python train.py --n_layer=13 --n_head=4 --vocab_size=1646 --activation="relu" --norm="layernorm" --rope_base=10000.0 --rope_fraction=1.0 --qk_norm=false --parallel_block=false --init_std_up=0.0256 --init_std_down=0.00502 --decay_shape="linear" --doc_mask=true --steps=4572 --dataset="wikipedia_en"
Each number is 50 + 10 x the weight over the matrix's rms, rounded and kept within 0 to 99. Layers, rows and columns count from 0.

# layer 8 MLP down, 192x768, rms 0.227, rows 106-160, columns 384-511
38 62 37 39 54 39 52 45 61 61 52 20 52 29 36 48 45 62 48 50 34 41 64 44 59 50 45 31 36 39 57 59 62 28 44 57 55 53 57 36 52 48 53 44 46 47 50 65 45 36 50 47 75 30 62 45 56 31 65 52 47 48 55 49 53 60 39 22 44 33 42 64 35 42 44 63 51 39 63 75 60 65 58 44 50 60 32 58 44 39 42 53 39 42 56 56 50 63 67 47 45 54 51 49 49 59 40 74 42 36 62 56 52 64 48 64 52 47 43 44 53 38 53 52 56 68 36 48
65 60 34 56 56 35 52 40 53 44 53 55 52 55 51 57 58 56 58 51 43 49 55 66 48 66 68 64 43 55 42 68 64 48 68 49 58 38 47 49 52 60 50 48 47 56 34 55 54 70 54 53 55 48 57 44 36 51 53 56 44 54 41 52 43 75 54 60 62 70 53 49 63 21 46 59 62 49 58 73 65 61 38 59 44 59 49 46 44 42 53 65 44 36 42 45 50 41 45 67 37 38 62 62 30 47 44 47 61 36 60 38 70 48 51 62 28 36 37 27 61 51 40 40 53 34 67 58
46 44 41 49 49 43 73 46 54 43 64 41 58 42 46 62 45 71 51 44 73 45 44 42 60 32 44 58 66 43 38 53 63 48 38 47 59 48 52 51 38 44 52 51 48 31 62 39 66 55 45 35 55 53 43 79 48 31 40 53 36 55 39 49 64 23 55 63 43 47 62 61 65 36 80 58 56 58 56 60 61 53 53 56 62 45 36 45 38 44 59 56 47 53 49 50 35 38 54 59 47 57 58 46 78 62 55 61 69 40 59 50 47 52 39 33 48 59 48 38 59 47 44 46 69 52 36 62
49 59 66 62 47 43 48 49 46 35 39 36 41 49 49 67 38 58 43 61 58 57 63 31 40 75 31 53 61 60 52 49 47 65 52 49 44 45 47 37 45 53 63 59 29 47 38 46 69 66 61 38 50 66 58 59 43 61 48 47 50 54 52 59 67 52 56 58 57 47 36 55 58 40 43 55 59 61 52 59 37 54 43 56 57 38 75 43 45 64 65 49 47 32 69 54 38 51 61 47 43 52 58 52 66 41 54 52 42 60 54 40 41 41 47 40 55 63 51 57 53 45 39 69 66 47 47 46
57 54 34 64 51 58 58 43 48 62 48 68 54 55 52 41 47 57 52 50 49 54 38 72 49 48 42 54 16 48 49 49 49 57 60 57 43 59 66 47 31 70 42 60 43 45 31 52 45 59 39 54 48 53 55 53 51 47 46 38 30 37 61 65 45 41 51 57 56 60 52 68 46 44 59 71 51 46 47 33 54 38 60 50 29 35 49 40 36 71 52 50 43 58 44 68 56 41 52 64 56 47 49 50 28 63 54 60 55 72 58 53 49 52 54 31 43 47 62 53 57 38 58 42 33 64 49 57
54 53 61 66 60 46 66 35 41 50 37 55 57 53 38 45 59 40 37 52 72 55 43 49 48 57 38 46 60 27 34 45 29 43 43 47 53 39 36 47 48 49 47 31 60 53 57 32 31 64 59 61 71 53 48 61 48 62 34 48 66 52 31 66 54 61 60 51 55 41 42 29 74 56 55 50 58 58 48 61 43 58 40 47 60 71 40 51 50 49 28 54 35 32 47 42 46 46 31 55 42 31 47 66 52 46 33 47 36 34 50 40 46 32 47 52 54 47 61 58 64 46 50 71 72 61 54 25
51 45 47 51 56 53 64 46 39 36 50 43 47 52 39 47 64 37 64 48 47 70 57 60 47 66 56 66 58 53 63 63 51 61 38 56 47 59 50 41 49 55 44 46 41 49 52 37 64 53 46 49 65 67 56 43 57 44 56 29 36 56 32 66 49 53 42 46 36 49 60 38 50 46 62 66 43 45 48 55 45 58 61 32 55 56 60 42 63 60 62 41 50 37 31 41 63 41 40 43 55 55 48 54 71 47 55 52 53 36 49 43 59 42 50 40 46 49 59 45 60 52 13 42 50 47 49 30
62 37 48 43 66 41 37 39 37 49 63 62 54 55 42 44 46 53 69 61 53 60 54 42 45 48 37 57 24 55 66 59 42 50 42 52 54 56 62 57 54 61 38 47 50 55 50 56 60 58 45 63 45 75 56 56 51 61 53 59 48 59 55 37 69 35 43 52 40 48 70 58 45 63 41 53 45 52 55 47 58 50 39 44 48 47 46 51 43 69 45 63 49 52 38 37 53 46 49 37 52 53 43 37 63 56 66 48 51 60 49 44 53 63 67 54 40 54 46 52 34 54 54 55 47 50 31 56
47 52 58 52 54 50 28 62 51 63 71 45 62 68 36 42 56 47 52 58 59 36 74 49 50 44 28 39 74 41 54 41 38 62 57 58 59 58 41 59 41 66 67 61 45 34 57 30 53 68 50 51 49 50 53 53 43 47 44 31 53 37 45 57 61 52 35 55 32 47 51 51 29 51 53 55 48 36 59 35 47 66 53 46 43 46 63 59 60 50 61 40 52 42 37 61 55 42 52 56 46 41 40 43 45 49 51 31 49 38 47 29 38 59 50 62 40 51 43 57 51 38 57 41 50 39 33 25
52 56 29 59 64 35 54 59 67 55 46 52 54 53 68 48 52 43 38 66 53 50 42 46 52 39 51 62 54 66 47 50 29 57 40 42 43 51 60 57 38 53 31 53 45 50 25 56 71 55 48 39 67 34 48 52 45 50 48 38 60 50 78 59 39 51 47 63 41 53 44 44 40 42 45 50 51 40 59 46 53 49 65 63 41 45 56 26 49 43 49 49 51 46 35 65 63 61 37 40 49 40 75 56 45 52 62 49 53 47 43 46 45 47 57 56 74 60 47 35 37 62 43 49 50 41 39 50
44 42 57 32 42 48 61 38 64 58 44 52 47 42 56 48 50 50 56 34 48 34 67 52 52 60 39 28 46 53 44 41 36 45 35 46 45 51 49 54 61 44 62 55 67 51 29 70 39 41 66 62 43 49 41 38 40 44 68 52 49 37 71 61 43 55 55 45 43 48 53 55 57 56 43 44 45 60 56 43 47 46 48 38 47 36 42 48 24 64 48 55 68 37 43 56 57 54 66 44 58 50 54 34 37 42 46 50 47 41 53 46 50 48 40 62 57 36 32 54 51 56 47 64 42 56 43 40
48 41 50 52 46 58 42 34 53 44 65 56 41 66 50 51 42 58 53 41 37 50 47 40 65 49 43 52 54 56 44 63 60 55 49 64 40 56 56 49 68 64 50 40 74 44 37 56 41 49 53 67 53 53 35 55 53 41 42 60 54 61 53 40 39 55 51 59 73 49 47 59 59 44 67 47 53 64 44 55 36 49 48 39 43 26 47 55 50 40 59 34 58 54 41 44 49 46 43 60 59 57 52 35 53 63 46 46 50 48 57 45 61 32 53 68 48 55 57 52 51 48 59 53 64 51 51 57
69 58 39 52 42 52 54 50 47 41 60 67 48 50 65 43 49 61 51 42 44 59 39 62 57 50 41 45 48 64 59 52 49 50 50 61 47 52 48 47 46 59 47 38 51 45 44 74 41 43 55 36 57 64 46 67 51 45 62 43 45 38 56 72 63 36 59 41 45 58 61 55 52 35 41 53 53 58 56 38 58 51 54 44 40 48 57 35 60 51 56 51 48 57 66 48 54 60 32 55 40 50 41 51 59 31 47 58 59 39 43 69 30 27 39 63 63 55 68 44 44 58 49 49 51 58 59 57
42 58 51 44 47 33 66 46 41 53 53 26 36 61 30 31 50 32 60 40 41 52 44 59 54 45 55 61 54 46 53 65 49 51 42 46 68 55 53 44 63 56 53 43 42 47 53 58 49 39 40 64 46 49 38 43 53 59 45 55 51 72 42 52 31 35 66 50 55 55 45 58 53 63 37 62 40 62 44 69 37 42 56 41 48 51 43 64 42 48 35 54 59 55 51 58 61 45 51 43 58 48 65 35 45 46 65 55 46 54 56 61 44 29 38 62 55 50 63 51 58 51 34 41 52 33 23 47
69 38 40 51 64 55 50 28 52 49 46 39 54 75 64 40 59 35 47 58 58 66 55 58 49 46 77 59 35 41 65 36 57 39 42 58 47 59 66 39 54 43 40 48 54 42 67 43 46 53 46 64 56 55 31 64 41 32 63 55 50 29 68 48 54 42 60 24 52 62 58 54 38 40 40 41 44 48 47 52 68 50 40 52 73 72 40 52 46 55 47 48 55 46 42 32 41 43 61 57 56 52 41 65 47 44 56 40 55 45 53 49 66 43 54 51 38 66 54 70 55 40 53 48 32 57 55 42
51 65 56 41 43 44 64 45 53 59 50 71 51 61 49 59 40 57 53 51 46 59 52 52 58 52 44 43 48 50 60 47 50 60 56 50 36 37 47 40 57 48 44 39 45 53 58 50 54 33 54 51 41 50 50 57 41 49 44 33 57 44 52 43 37 51 55 59 53 52 29 37 41 56 51 62 48 34 74 55 43 54 64 46 42 46 42 69 45 35 77 42 62 57 44 42 52 43 48 62 54 64 54 48 71 62 51 64 51 59 49 61 30 59 47 51 41 54 57 67 52 51 56 31 76 45 56 48
52 50 53 59 33 56 46 50 50 73 52 54 41 44 50 43 59 47 59 47 63 62 44 39 45 54 34 48 35 57 72 53 49 78 53 54 54 53 58 37 55 50 40 54 54 53 66 52 55 44 50 46 77 43 49 64 60 46 64 52 31 68 44 62 37 53 57 67 64 38 42 50 52 49 41 44 58 58 58 47 63 34 59 49 53 57 29 50 72 55 48 55 47 63 50 46 52 51 42 48 51 66 49 46 48 43 28 55 40 45 55 40 57 69 54 37 49 45 25 40 71 51 57 57 36 43 38 57
47 46 52 36 67 55 49 61 56 50 62 48 51 51 52 50 50 56 52 63 56 41 46 53 32 41 63 55 63 51 46 58 46 62 53 41 61 46 52 62 56 48 29 54 59 50 60 57 60 39 54 50 49 47 66 46 43 46 66 58 50 61 37 60 55 42 39 37 55 42 40 65 41 37 64 50 59 38 60 57 39 65 49 42 57 52 58 74 55 58 47 46 43 52 46 54 56 52 59 32 42 37 45 27 43 39 39 59 42 51 38 49 47 60 23 46 43 46 51 44 60 50 49 56 35 51 21 33
48 56 56 45 32 58 39 28 52 48 47 45 43 45 48 34 48 46 54 44 55 52 52 51 43 52 43 51 43 47 56 36 64 48 48 39 49 71 62 32 67 45 62 44 46 54 43 59 43 50 41 48 47 50 41 68 59 43 31 46 58 65 51 35 29 27 52 45 34 59 40 54 43 47 50 56 47 41 41 52 45 38 40 46 53 44 47 50 49 47 35 58 52 60 65 46 50 35 29 58 55 65 46 41 46 44 39 35 53 52 33 49 40 37 29 60 38 39 43 56 42 42 67 54 41 66 35 48
31 37 75 48 62 36 65 40 64 45 43 45 37 35 49 46 38 30 33 26 56 43 66 41 59 41 64 57 48 45 59 48 61 41 53 56 52 59 52 42 46 37 58 40 54 45 61 40 59 52 35 67 29 55 56 54 47 59 48 52 51 49 62 49 48 47 44 42 45 50 37 49 41 56 37 38 49 36 64 54 50 64 38 46 60 59 53 77 62 54 40 69 51 49 62 43 73 52 51 61 38 66 52 38 61 40 64 42 50 53 26 54 63 49 61 49 52 44 49 55 49 53 48 51 54 54 48 29
51 32 41 47 50 50 49 45 58 33 58 42 54 42 41 43 67 43 43 59 53 54 41 51 51 41 33 49 53 46 59 65 31 57 54 47 43 46 41 50 36 63 60 46 49 51 41 48 60 37 52 49 66 54 60 64 50 48 52 48 73 49 68 63 47 40 79 37 43 44 49 36 37 37 54 65 53 44 40 46 48 57 49 33 72 37 54 48 55 50 61 55 49 51 61 47 41 50 41 45 46 40 62 52 43 54 46 48 53 51 47 44 70 42 53 60 48 38 55 63 29 63 62 37 33 58 60 46
48 60 62 41 39 59 62 67 36 59 44 44 44 64 34 34 49 40 56 36 44 50 33 55 59 41 39 43 46 45 54 47 42 53 25 47 42 38 61 39 49 66 48 44 49 55 47 43 52 46 52 54 52 40 44 54 68 44 40 38 46 40 50 52 60 49 36 56 26 55 70 58 56 58 50 43 60 48 40 24 51 60 56 35 45 46 58 58 66 53 57 64 46 61 59 45 49 42 34 64 63 57 48 58 49 48 31 60 54 52 31 46 46 39 57 50 66 54 54 40 49 54 37 50 47 38 53 59
48 61 51 54 59 42 43 44 68 31 48 49 41 54 58 37 57 53 47 39 54 34 50 63 63 49 38 48 56 67 63 29 56 45 41 38 49 50 41 46 57 41 48 34 55 36 43 37 47 50 72 57 43 62 58 48 33 49 45 61 65 42 49 64 52 39 67 55 54 59 60 38 57 50 48 41 36 59 75 40 50 36 45 58 50 38 45 38 65 43 60 31 40 70 54 39 59 51 33 63 26 55 32 38 54 43 50 55 60 44 32 41 37 46 52 43 49 61 49 38 46 41 48 35 51 60 50 52
60 54 70 45 49 39 56 36 55 43 46 64 52 69 49 46 43 33 43 67 41 47 54 39 54 41 54 34 56 40 46 32 60 42 52 62 66 50 43 55 44 56 37 41 52 30 60 45 63 58 48 48 53 49 37 44 46 41 39 54 51 53 50 58 46 53 55 39 59 60 55 39 46 53 36 67 52 66 54 50 51 45 47 46 55 63 57 52 60 47 54 41 52 32 65 52 49 54 38 59 58 54 55 51 33 51 57 40 63 38 46 49 20 38 61 40 40 54 51 54 46 61 48 70 50 58 60 40
51 61 41 44 42 62 49 42 35 52 24 54 66 47 43 42 57 37 45 57 54 51 42 74 43 49 50 41 53 33 42 55 45 54 34 51 65 55 35 40 61 53 60 65 54 55 48 54 47 55 42 57 39 35 49 56 53 47 49 57 68 59 47 66 32 62 48 49 64 62 48 62 48 56 50 46 29 48 47 46 49 44 50 24 52 42 50 42 63 33 62 54 50 54 46 40 63 54 57 55 41 51 52 44 54 44 48 50 30 57 35 75 46 38 34 27 37 44 60 54 29 47 50 63 35 46 49 50
53 49 33 70 51 30 41 58 49 52 51 48 58 62 64 50 30 24 49 49 41 54 42 48 65 58 32 55 51 48 45 56 64 54 53 50 58 61 43 50 43 39 64 46 44 61 44 40 43 60 90 52 42 49 45 66 55 70 32 40 25 64 36 32 48 48 61 52 67 44 48 47 53 56 52 66 48 48 43 19 67 52 62 51 45 34 54 31 33 49 48 72 42 63 47 85 50 61 52 48 65 33 58 43 56 36 34 64 33 43 75 45 53 57 52 70 50 54 40 47 63 72 56 48 33 36 75 45
45 44 40 63 53 45 55 48 50 54 53 31 66 48 52 56 45 28 52 60 57 47 64 49 42 43 53 48 51 45 42 44 35 47 67 43 50 55 45 49 61 48 41 52 54 59 45 59 26 40 61 32 41 73 53 53 38 45 40 59 63 53 50 49 44 54 37 43 62 57 67 41 59 42 62 49 39 66 69 49 52 53 63 58 49 56 40 44 37 53 49 38 51 70 40 79 47 67 53 41 39 70 43 59 40 45 63 48 46 46 56 62 47 33 57 66 41 42 52 51 57 42 67 59 60 48 50 53
54 51 41 48 53 55 60 41 61 59 48 46 40 55 47 64 54 49 54 48 63 62 65 67 58 48 45 53 58 53 68 64 52 44 49 64 48 43 40 52 57 42 58 55 42 52 68 40 62 63 61 45 42 40 49 45 41 53 55 50 64 59 30 40 53 53 39 30 58 36 61 61 54 59 70 70 44 58 48 47 42 57 53 52 62 47 53 58 68 39 39 30 29 59 69 52 43 43 60 29 59 52 60 41 46 55 53 40 48 65 48 48 62 44 28 51 51 68 37 46 39 53 49 48 55 60 44 41
52 48 54 46 47 51 46 56 34 61 43 47 60 55 50 62 52 57 45 24 45 63 62 43 23 57 47 50 57 68 52 42 34 67 48 48 52 43 46 49 49 32 46 39 58 49 36 39 48 45 43 53 60 30 51 50 47 35 36 55 49 51 44 49 51 68 47 67 47 65 27 35 55 43 43 55 51 51 40 46 45 72 63 51 66 56 47 43 41 36 68 48 49 65 49 61 51 46 51 59 42 71 36 39 43 68 41 33 52 46 65 48 50 52 56 42 47 46 48 68 35 37 34 66 43 57 42 52
29 56 47 62 52 43 83 38 57 38 52 79 54 66 59 57 62 52 30 67 36 41 47 52 51 78 56 50 43 46 52 41 47 52 37 46 49 43 52 53 66 59 57 52 64 40 37 48 52 69 36 60 53 45 64 46 49 53 29 63 45 32 48 52 33 55 33 49 62 38 61 42 45 60 70 59 44 62 39 56 58 44 55 53 58 61 54 44 52 42 47 40 46 48 48 56 64 45 44 56 53 46 56 49 43 54 45 40 62 57 29 58 50 56 49 69 40 40 45 57 47 53 31 42 78 35 49 33
50 45 53 50 38 60 42 37 43 57 19 37 69 63 57 50 55 47 54 56 61 43 40 64 49 42 54 50 60 49 47 50 27 60 43 74 58 53 30 45 44 51 41 64 51 52 51 41 56 55 53 62 43 51 65 68 62 64 33 59 44 53 47 43 44 75 42 68 45 44 41 63 39 46 52 11 53 40 53 49 45 60 51 60 50 59 49 46 51 51 64 51 44 53 47 30 40 54 70 46 38 45 39 39 56 49 50 47 53 58 55 55 58 65 75 63 50 47 52 59 50 61 51 52 36 52 53 46
47 41 41 63 52 57 38 63 64 62 44 39 45 54 27 53 62 52 48 45 41 45 34 29 75 39 44 65 35 38 57 46 29 58 47 57 44 43 57 46 47 62 60 54 42 39 46 58 56 66 29 52 47 41 50 50 56 52 45 53 70 46 50 52 58 58 33 67 40 54 53 39 39 48 42 47 54 62 42 43 49 50 49 52 46 50 51 59 56 37 47 63 59 56 62 48 45 39 52 63 55 46 36 52 37 53 48 31 55 66 64 57 73 51 64 47 49 63 40 40 44 29 57 57 66 58 49 37
47 61 40 55 46 43 41 39 43 44 31 55 44 59 55 52 44 57 39 69 30 57 57 58 75 52 34 54 37 24 46 43 26 57 44 53 51 24 48 51 43 57 56 55 39 56 52 46 61 47 37 42 53 64 61 38 63 39 57 61 64 32 65 50 44 63 15 49 57 70 66 49 61 30 39 29 40 54 53 45 61 54 53 77 33 64 47 49 78 52 59 60 51 39 38 32 48 43 46 49 43 56 37 50 54 54 53 44 42 49 47 41 42 53 56 59 69 36 61 45 46 49 41 37 42 47 48 41
57 61 43 44 56 69 56 63 58 45 23 54 53 28 60 36 53 25 54 73 59 57 40 51 36 54 50 39 54 33 52 42 47 47 36 40 31 38 50 57 51 46 42 69 54 60 50 43 48 50 45 49 53 53 57 55 59 57 50 39 39 29 60 50 41 55 54 47 52 48 52 57 63 50 52 31 52 46 41 68 44 38 37 49 40 54 49 49 50 51 55 49 48 49 48 59 45 45 57 41 56 64 76 34 33 45 56 57 42 33 44 65 33 39 54 67 45 32 63 50 43 59 35 53 54 53 58 54
61 35 55 36 49 54 42 55 34 51 42 60 41 28 43 35 55 64 43 52 47 76 36 53 48 50 35 50 61 59 66 46 54 63 55 40 27 30 52 42 48 79 37 67 44 61 41 44 47 27 53 44 53 60 55 59 56 54 47 41 54 65 35 38 56 49 51 50 29 58 57 56 43 39 73 70 53 44 66 56 55 32 34 53 64 27 64 41 50 47 45 58 57 46 48 51 49 57 41 51 51 40 58 38 47 54 52 38 51 35 65 58 48 43 74 38 51 58 70 42 49 56 64 55 61 41 40 48
58 51 57 59 53 43 49 62 53 39 48 46 38 46 20 70 44 58 32 55 20 51 49 46 48 53 61 49 27 54 64 53 46 63 65 41 60 59 50 47 42 67 49 45 56 53 62 58 49 26 32 54 63 54 57 37 49 39 50 40 43 68 49 59 36 55 70 44 36 45 59 27 52 34 51 47 43 55 33 57 62 60 51 34 66 53 47 50 59 48 60 63 51 58 53 44 45 46 56 37 70 49 34 54 55 46 41 69 41 67 56 41 57 48 62 61 75 42 45 59 40 45 61 52 37 43 42 61
45 55 35 45 38 56 67 41 49 69 53 57 37 37 54 53 52 57 47 53 49 49 56 31 55 58 53 58 55 47 31 60 39 61 52 40 51 54 66 50 53 51 42 45 62 64 68 72 60 30 38 56 32 49 53 61 41 25 59 44 43 72 39 55 50 63 47 70 67 66 74 45 46 53 31 56 38 47 67 45 44 48 50 55 33 34 30 62 59 54 50 49 72 40 47 47 64 45 52 53 64 48 40 52 40 46 40 67 58 43 40 66 65 52 54 60 58 39 49 44 48 54 63 42 55 64 78 61
50 54 41 56 66 69 48 72 57 47 41 50 60 64 53 63 45 65 57 54 49 47 63 37 54 47 70 34 54 48 62 63 50 45 43 58 50 33 43 52 31 35 42 49 64 61 56 66 37 58 42 50 65 50 57 44 72 49 65 52 57 51 54 37 56 60 49 43 54 32 60 47 37 43 43 52 52 49 74 75 40 51 50 42 63 44 55 68 43 57 41 52 61 51 62 55 43 56 55 48 58 23 47 51 47 42 62 47 51 57 42 69 47 60 51 56 65 51 50 58 43 56 39 59 50 54 49 47
57 40 42 53 40 39 68 56 47 27 43 51 33 41 59 37 40 56 59 63 64 46 69 44 39 64 29 53 46 55 53 54 50 25 43 57 45 43 76 70 55 64 45 62 54 39 47 58 51 45 47 50 42 62 54 48 43 45 53 52 36 44 42 54 43 55 73 66 52 57 58 54 54 49 73 69 49 52 61 40 46 31 56 53 50 40 51 54 48 48 51 38 45 60 60 46 45 62 44 46 65 30 39 48 41 44 57 68 52 59 27 35 56 35 53 43 49 48 44 43 56 38 55 51 77 44 50 51
40 53 46 57 42 67 32 52 43 55 53 50 47 51 27 44 46 36 34 42 40 61 54 43 52 50 41 36 43 50 43 50 53 48 56 62 52 51 60 44 52 39 44 50 52 56 51 40 50 51 37 60 55 44 64 49 54 55 50 39 51 52 51 52 29 65 42 58 35 37 51 58 70 57 65 59 55 54 55 52 52 38 39 49 54 58 36 48 40 59 66 55 57 58 45 46 52 38 57 50 40 48 59 45 44 33 51 59 51 39 67 49 60 45 60 40 62 45 52 37 39 67 45 54 58 53 40 50
57 51 49 38 54 43 56 55 56 41 46 61 61 67 51 37 55 60 56 53 61 43 56 49 49 52 38 29 56 61 45 42 48 52 53 67 63 34 43 42 81 58 59 37 28 52 67 62 35 54 51 38 52 54 53 47 51 51 50 42 33 44 37 55 50 52 54 48 55 64 53 49 50 69 60 48 40 62 57 55 50 56 54 38 47 41 48 66 63 62 50 52 43 57 47 45 48 65 66 67 48 49 47 48 48 43 53 53 58 46 48 49 47 56 53 60 68 59 44 35 49 38 51 59 82 45 55 62
66 37 58 64 62 49 44 58 41 56 53 45 42 45 39 54 35 69 47 56 48 37 45 44 47 64 40 36 68 45 52 30 38 45 42 49 37 55 46 60 54 51 34 47 48 53 51 62 52 58 48 61 51 58 52 64 52 53 53 29 47 47 63 49 43 31 53 55 50 56 44 46 56 64 57 51 39 66 55 52 44 53 45 68 55 53 57 52 52 36 36 52 20 57 46 63 59 49 33 50 55 81 51 46 51 38 46 33 46 40 29 53 58 54 44 41 36 55 56 52 45 44 40 61 64 64 63 71
48 43 53 46 37 52 48 50 40 51 52 41 56 61 39 41 52 63 49 40 60 47 46 36 37 64 65 39 34 48 57 49 48 76 39 38 60 54 47 40 52 51 48 54 48 49 50 51 70 42 46 41 43 57 42 53 60 63 33 46 63 47 47 49 34 36 43 60 54 60 35 61 57 39 75 40 56 40 53 73 51 47 49 52 28 68 60 60 23 61 55 51 45 54 63 52 56 54 41 31 61 35 45 50 62 35 35 67 53 43 59 27 45 54 37 33 39 58 43 43 50 46 49 42 59 58 41 58
25 41 54 42 49 46 39 56 54 47 50 64 53 32 47 51 41 69 51 58 39 61 44 53 52 51 27 37 59 50 64 48 50 43 42 53 60 59 46 51 40 48 61 48 40 46 45 49 48 57 36 58 58 36 40 40 50 49 58 70 59 56 49 46 57 41 42 50 44 48 40 51 69 33 51 47 59 48 49 68 47 55 44 60 56 41 50 49 59 66 46 54 55 61 53 44 36 66 39 47 48 46 41 41 56 57 49 62 50 39 32 58 47 61 39 59 62 46 48 43 47 52 53 53 54 60 56 49
37 22 47 53 77 56 54 43 68 38 44 53 39 55 40 51 71 52 42 56 39 46 52 61 50 44 69 54 37 41 55 61 84 56 65 32 51 46 44 43 46 31 51 75 67 47 46 49 45 63 48 60 44 46 55 63 61 45 46 52 47 58 58 55 65 52 36 38 52 52 44 46 47 44 62 50 49 47 46 58 53 41 52 62 29 60 62 48 52 49 62 48 60 53 54 45 46 42 39 48 45 54 32 41 70 50 45 53 75 27 48 44 61 62 57 47 62 43 40 42 55 58 50 68 50 48 47 49
39 45 80 48 53 46 57 54 64 57 57 34 57 43 64 56 47 37 53 64 62 45 64 40 52 40 43 54 46 59 55 44 56 49 55 29 47 54 49 65 63 50 37 54 45 48 32 49 46 47 59 55 52 45 76 45 57 32 50 39 33 49 47 41 32 41 62 40 55 53 45 43 50 49 45 59 43 37 42 44 47 53 59 52 61 59 57 62 44 50 58 52 65 51 46 48 47 36 48 36 45 54 53 63 53 53 62 55 67 45 54 47 59 65 51 34 56 49 39 30 58 59 39 67 47 38 59 38
50 48 58 43 52 59 49 66 47 58 48 59 40 45 44 56 49 51 49 55 47 55 42 37 38 58 42 53 45 53 60 47 41 60 52 57 45 29 84 19 78 46 42 56 51 59 35 49 56 51 53 55 51 64 43 47 63 36 48 51 58 42 49 44 46 49 38 55 59 56 49 56 44 71 45 67 68 45 32 40 49 56 55 53 44 44 55 47 47 57 42 49 46 62 57 46 52 59 41 42 26 51 49 56 43 52 64 41 48 30 47 57 83 49 60 51 53 62 52 38 54 37 51 44 53 61 58 47
54 64 50 43 47 38 36 50 55 48 44 45 62 60 43 39 56 45 56 58 39 53 55 51 52 47 59 47 46 47 44 54 55 52 30 47 64 39 47 43 42 57 46 39 39 70 31 46 49 60 40 49 47 31 33 44 54 63 41 57 45 44 54 42 70 45 49 49 34 64 52 49 55 46 50 56 47 48 32 37 41 53 33 51 38 33 53 65 51 41 52 44 57 43 61 47 53 44 43 59 50 55 40 45 56 47 43 62 60 55 75 38 56 51 45 56 49 46 53 41 67 49 49 71 49 73 48 39
42 41 47 47 49 42 42 52 46 60 46 61 61 47 58 72 40 45 60 40 50 40 34 46 42 51 42 54 53 67 36 53 52 45 57 59 61 38 41 39 35 43 26 71 57 40 52 77 32 20 38 49 48 62 27 57 50 45 43 50 59 39 58 49 59 46 38 42 41 39 52 78 60 40 36 30 52 47 35 34 36 52 39 59 61 35 45 63 35 50 73 43 56 66 37 67 40 36 51 49 32 35 50 57 36 47 58 56 38 31 39 33 53 54 32 19 64 66 41 57 24 51 47 33 33 61 44 35
59 57 54 31 56 67 40 38 65 45 54 41 50 51 45 55 57 38 49 37 38 52 50 50 65 59 59 52 53 50 46 56 48 45 59 48 51 40 64 51 32 50 57 52 54 50 53 55 53 43 53 49 45 45 56 63 57 48 73 57 42 36 44 47 53 49 50 44 51 46 45 52 55 48 51 59 56 51 53 50 52 53 73 40 39 52 56 57 36 59 61 57 52 41 47 49 60 43 69 50 44 46 46 48 46 44 44 47 37 45 59 41 51 43 65 54 69 50 35 55 37 57 44 36 34 69 47 58
44 57 42 42 60 48 65 35 42 57 39 47 45 43 50 37 56 55 54 25 68 63 45 46 47 50 48 49 27 59 43 53 68 44 41 45 54 52 46 58 56 64 40 59 40 40 34 49 54 52 66 55 54 44 50 47 42 59 24 40 54 53 47 59 40 40 53 48 68 60 50 47 61 43 52 52 52 57 42 57 56 58 53 51 40 71 34 45 62 41 58 47 47 52 40 56 62 41 48 45 68 49 36 61 49 53 40 44 66 63 63 25 42 44 36 59 52 53 69 34 50 44 47 63 71 41 61 55
41 62 56 39 51 58 56 37 56 35 56 42 50 52 48 32 30 65 42 64 51 66 40 42 57 41 35 67 77 49 51 56 44 63 34 51 31 49 46 52 57 55 64 58 38 66 62 53 51 53 35 35 37 62 37 60 59 51 48 48 69 49 51 35 57 50 55 62 54 63 63 35 69 48 50 54 51 60 60 50 51 58 28 44 37 44 60 53 43 46 64 58 51 27 44 56 39 43 35 41 39 54 58 36 39 53 50 47 48 45 39 39 60 47 49 46 50 44 54 50 59 54 54 57 56 32 57 72
57 43 52 45 51 59 41 40 47 52 56 46 51 52 68 53 50 57 50 64 65 42 61 43 52 40 42 55 41 45 36 46 52 56 41 50 54 61 53 54 36 57 34 40 59 32 46 37 42 37 58 51 44 65 63 45 41 68 65 44 45 43 64 56 45 51 43 39 52 63 63 67 54 51 50 52 58 59 38 45 55 54 57 67 53 54 64 38 54 38 47 57 45 59 48 51 45 45 59 45 61 30 59 44 40 49 47 59 61 55 53 66 21 72 50 46 55 37 48 51 57 57 54 52 13 36 39 50
54 57 47 56 62 39 40 53 40 55 48 59 52 60 52 35 28 71 40 39 48 41 44 50 30 46 60 52 52 70 56 47 53 43 37 43 34 47 44 50 39 51 61 53 55 48 61 44 41 67 49 57 60 45 39 46 67 43 50 36 46 49 48 57 51 73 43 40 44 46 36 44 54 56 45 57 55 45 50 54 40 38 63 47 36 45 62 52 58 62 43 44 49 56 58 53 46 42 58 49 51 45 42 33 59 42 46 65 61 43 66 57 46 61 49 49 32 47 56 66 53 56 61 51 51 52 67 40
53 65 62 43 57 56 51 56 59 66 63 54 51 45 74 55 46 54 38 45 61 54 40 75 28 48 42 56 39 59 32 35 40 52 55 53 56 46 40 42 45 46 65 45 55 45 48 45 50 57 54 30 58 44 28 46 53 52 53 46 46 39 60 54 50 45 61 52 39 38 55 59 42 57 36 51 54 72 55 48 36 60 40 53 35 43 40 58 57 54 44 37 57 39 57 50 57 46 46 34 54 27 52 51 47 37 46 52 60 39 31 53 54 29 50 62 66 51 45 49 44 40 48 48 63 56 58 64